Part of a small language model's weights.
Architecture: LayerNorm before each block, biases, untied embeddings.
Training: a variant of Adam for these matrices, 950M tokens, 14496 steps.
Each number is 500 + 50 x the weight over its row's rms, rounded and kept within 0 to 999. Layers, rows and columns count from 0. Numbers have three digits each. The size before them is the row's rms in percent of the matrix's.

# layer 4 MLP down, 640x2560, rms 0.00522, rows 607-639, columns 2000-2079
114:399496476489502477481507512497508488489532479508520502509434508482523489570509471510528496481464502490434557505517473491514504472506511472489512503476521503534516476499503480531445482480484540559523498492511516520495465515495506503473496525
109:543526521444493498452482520483517503494475507549452471491444489522497484535501481511517501502455580516540519457551500477541551469454517441484504506479473503543515451529484523544499517468457516480470457483466532537464506509506507480445471506
076:593551448495473524559515480458563531545488487499415505510492560473506485521515567486444472516438495505555535547451551573513518539419490497539480508481478552527501528468452541525558501502491514495530478491469480527516523513558516517551504471
090:591496521491423566515515548527515509492504497534490535518469493513486499528477453580464499496483492507558492534503489505499482487511515491606540476532440467488510502477502497535530519501508529494492508496471549558541514509523539500466508513
084:564531480484503451465499521448501475476492535477522507501522462517490535513474513443538554515516545451505453457463506492460492511519542518428477505433470503526555479516556450472487522455509482493495492537519513521497523483540480536498448479
106:657469485506479516484504556463514472480495471468486513483510501501510503518489548470488503481504526495542487495477491488523459510491472455444482490489466470535445522465477488470488490471499511446465473485464516484467471520547511508477459475
096:260455517501475541518511470461514510486456487494462548508529501478531508478537540514474484572483561499482526507480517483497486532480502473575505518513508513458453541503449524515487525493475449453529527569481511470487495523467505457503507500
089:339474477489531486519462503509500493488518554475527491523533510546496465475484498456499469477502569515448429488526505541486477492516501543498491475503461495515507488469467510525532504470519580473437487482482517489560516501505505525510485502
098:646505478528484496509472477506529506491472482524490491472491531481449494444485485528497470539501436468490555516479511537487514463468488498503551462528506430477517528457519570447520436479590510506518465440559433498509497482523432486464525574
156:140509519514498509485473526500472474465506502513497541508508495453476481511452500524456481475479483520506446502511503479484517481506471460485480482468501512499441518510509477516512490477482477512452526516482500506525512493456496503494481460
108:262511528531499495509505436513494533484506518540543476453454502472519523521529521507530530516502440498484508502484464511472497498530485493462522481503531487509490476473507481471493496499512459574540510528500473530483478509474485480495511493
113:474521458500520547520504522453515497537472511505511474503520544498505499523498467452482482507479529535538526556512501479497483540528482520548468529444511526517543530485527512504507512521519498557515483485479510522497514476543526520526496518
100:011499502521494528467485490459534512489483455484522507500531492512484498423531541507520512529500509500483470506538495449490493505503552530555464491493484494524482499510526521508525509504488497508534496548489487496489547506463531533469514595
102:363496523522491499503492499503492517500502500478549435497515436519530491508493515481507447534471448491502483555496475501505512485566469493500491513517523511456511539503497510453547503516488479522486473497479538492514530519515491495478563504
091:816530452510495459489474498485517548465506495468465469530467470496457506494444508480525490480496491529465526488555571541500477541523488472444462478579503516485518504479511548481529448454483481478469494501488488509490528521490511520397509523
091:614504494505454448507518477464510491452505523458482478511490496488486540522479459501523455465529505519502520447499507518549463522571508454489444469492454478520488518505514520440482491492518528483486532486483501487439516474534449500497464484
166:988479489531500517463493464503497490499520493490484492488507497483457472515464501496519491481525524511514506502552513503477494493487502514474501509502473524503453493454496498503530493436487486493491514511520516501475500492461479527495486528
107:579446507522476512487508511495486482524515546550484507527485498446511470524527500549493477520478505489507496500514552546506519510485500485516548482536494490501508509487466521546500495512504479544488501534515515523524533527472509503478516549
092:852535534483471471545505529518463522524455496510509480529560487528495518534536487519486510510523505520582488515474495521491568494496492563533502508451520491468540480497543475507519553530502556487514425582514532490489537494521567497538484484
094:304502473487491490505484477554495539531547477498532477476491527491509442512523527545514553528538476473472483537473520531509532520501490491553520475554543500468529550504489498454502529495470473510496513494539455532526462503456552459463524519
094:656480535465544485468469504509450496511490483545485462471476513493479511514488460535462518498501502520528466460511533501529529479500516471502509528482512498495526469523523461531500547496476510504514503490465502537440447477491533515458474510
092:630495481472494456408470492531481533472508528483483472466450464483461509489467474507481457484466537513458493571505500491494458505530475479420486494501532510471504525470493501500548520478546512488497531438472548475482501527515503542492521505
136:830475513515494476431494516516489482482514537480493498448456476488501489472511487501528495532528475477493487511497483500506508456512476494470502497515504465483468523507507504468484516531530469534508476483481504472495443518510497514457546505
097:604565491528517524530525501507536442540470471512515471476524438562575501505549501479541416516532474532501490534544524497512557454540470459504505536517506454506499567475463551511501531446597500504529519483505528497479515465486504463547510512
085:564449499503504487486512451529472524480513465516513459506489477509508525471507540553554467500532482462493525503487457465507519491518536554500512454536502481464476460459516500506497479497486513445482482487556520520512474472463495511511468553
107:000535546478472496499498468486501543531468473485524520532479457518546506509505517497531476485476500516545499497486497564467479516494497560487503497521499495493517487480530538439502529524512498520524526482493481491488560484542496539497508465
085:303557509489517477500516493527482520493465518454481539533533512488543549512513534496521478502502437528497485526483454504507532524486489508508543508445486523514460519510525522476517538521515563517509521519507490530526507491479557481531528503
220:837502522490491492495494488494496490480520483480540496502500482480510489474490452507482484461472491523510483509480488468505494491523486486519492479489470486472467494494514508516493501523525473507488529479472517501513497503519499496506502506
112:531528519512480462476469536510498549506537479504487478489507485540477516490478508448548520481526534454563546529427543499526464509452513461468433490466531495478530497529509466484508545527441465476517465468514477504460506516520543528500489523
091:405520546488505495541474498513533534479532486470528462519493497553500509465497491485500483497572513514487507535448448510503509509553511528496527451508504511489518525511513463450487493506511503506491533519541521484489538546517484520441519510
105:998522488470521448478524495527592518532509463515519466499480489540485479557483538557499482507528560543533532525500473454525472496438535500538451565469525507485461457512508495533475538503450502503521495480489471510530483554442502480517490447
102:044468539525471508539490491496559504446488459491571487536507493491497477422482539507529470546487497498510476523464475520472563474518488535492498465527489480528485523487474483477487503483544512543459480496515516517495527518488497458493527568
112:218473529525494486519477461505471497514504465488487479493448493558510501466531517495531508509549444455450506501468520510461518526452512498416536479529484475470505499489488518457505479522492428502492516475482497498474463516442500464482521513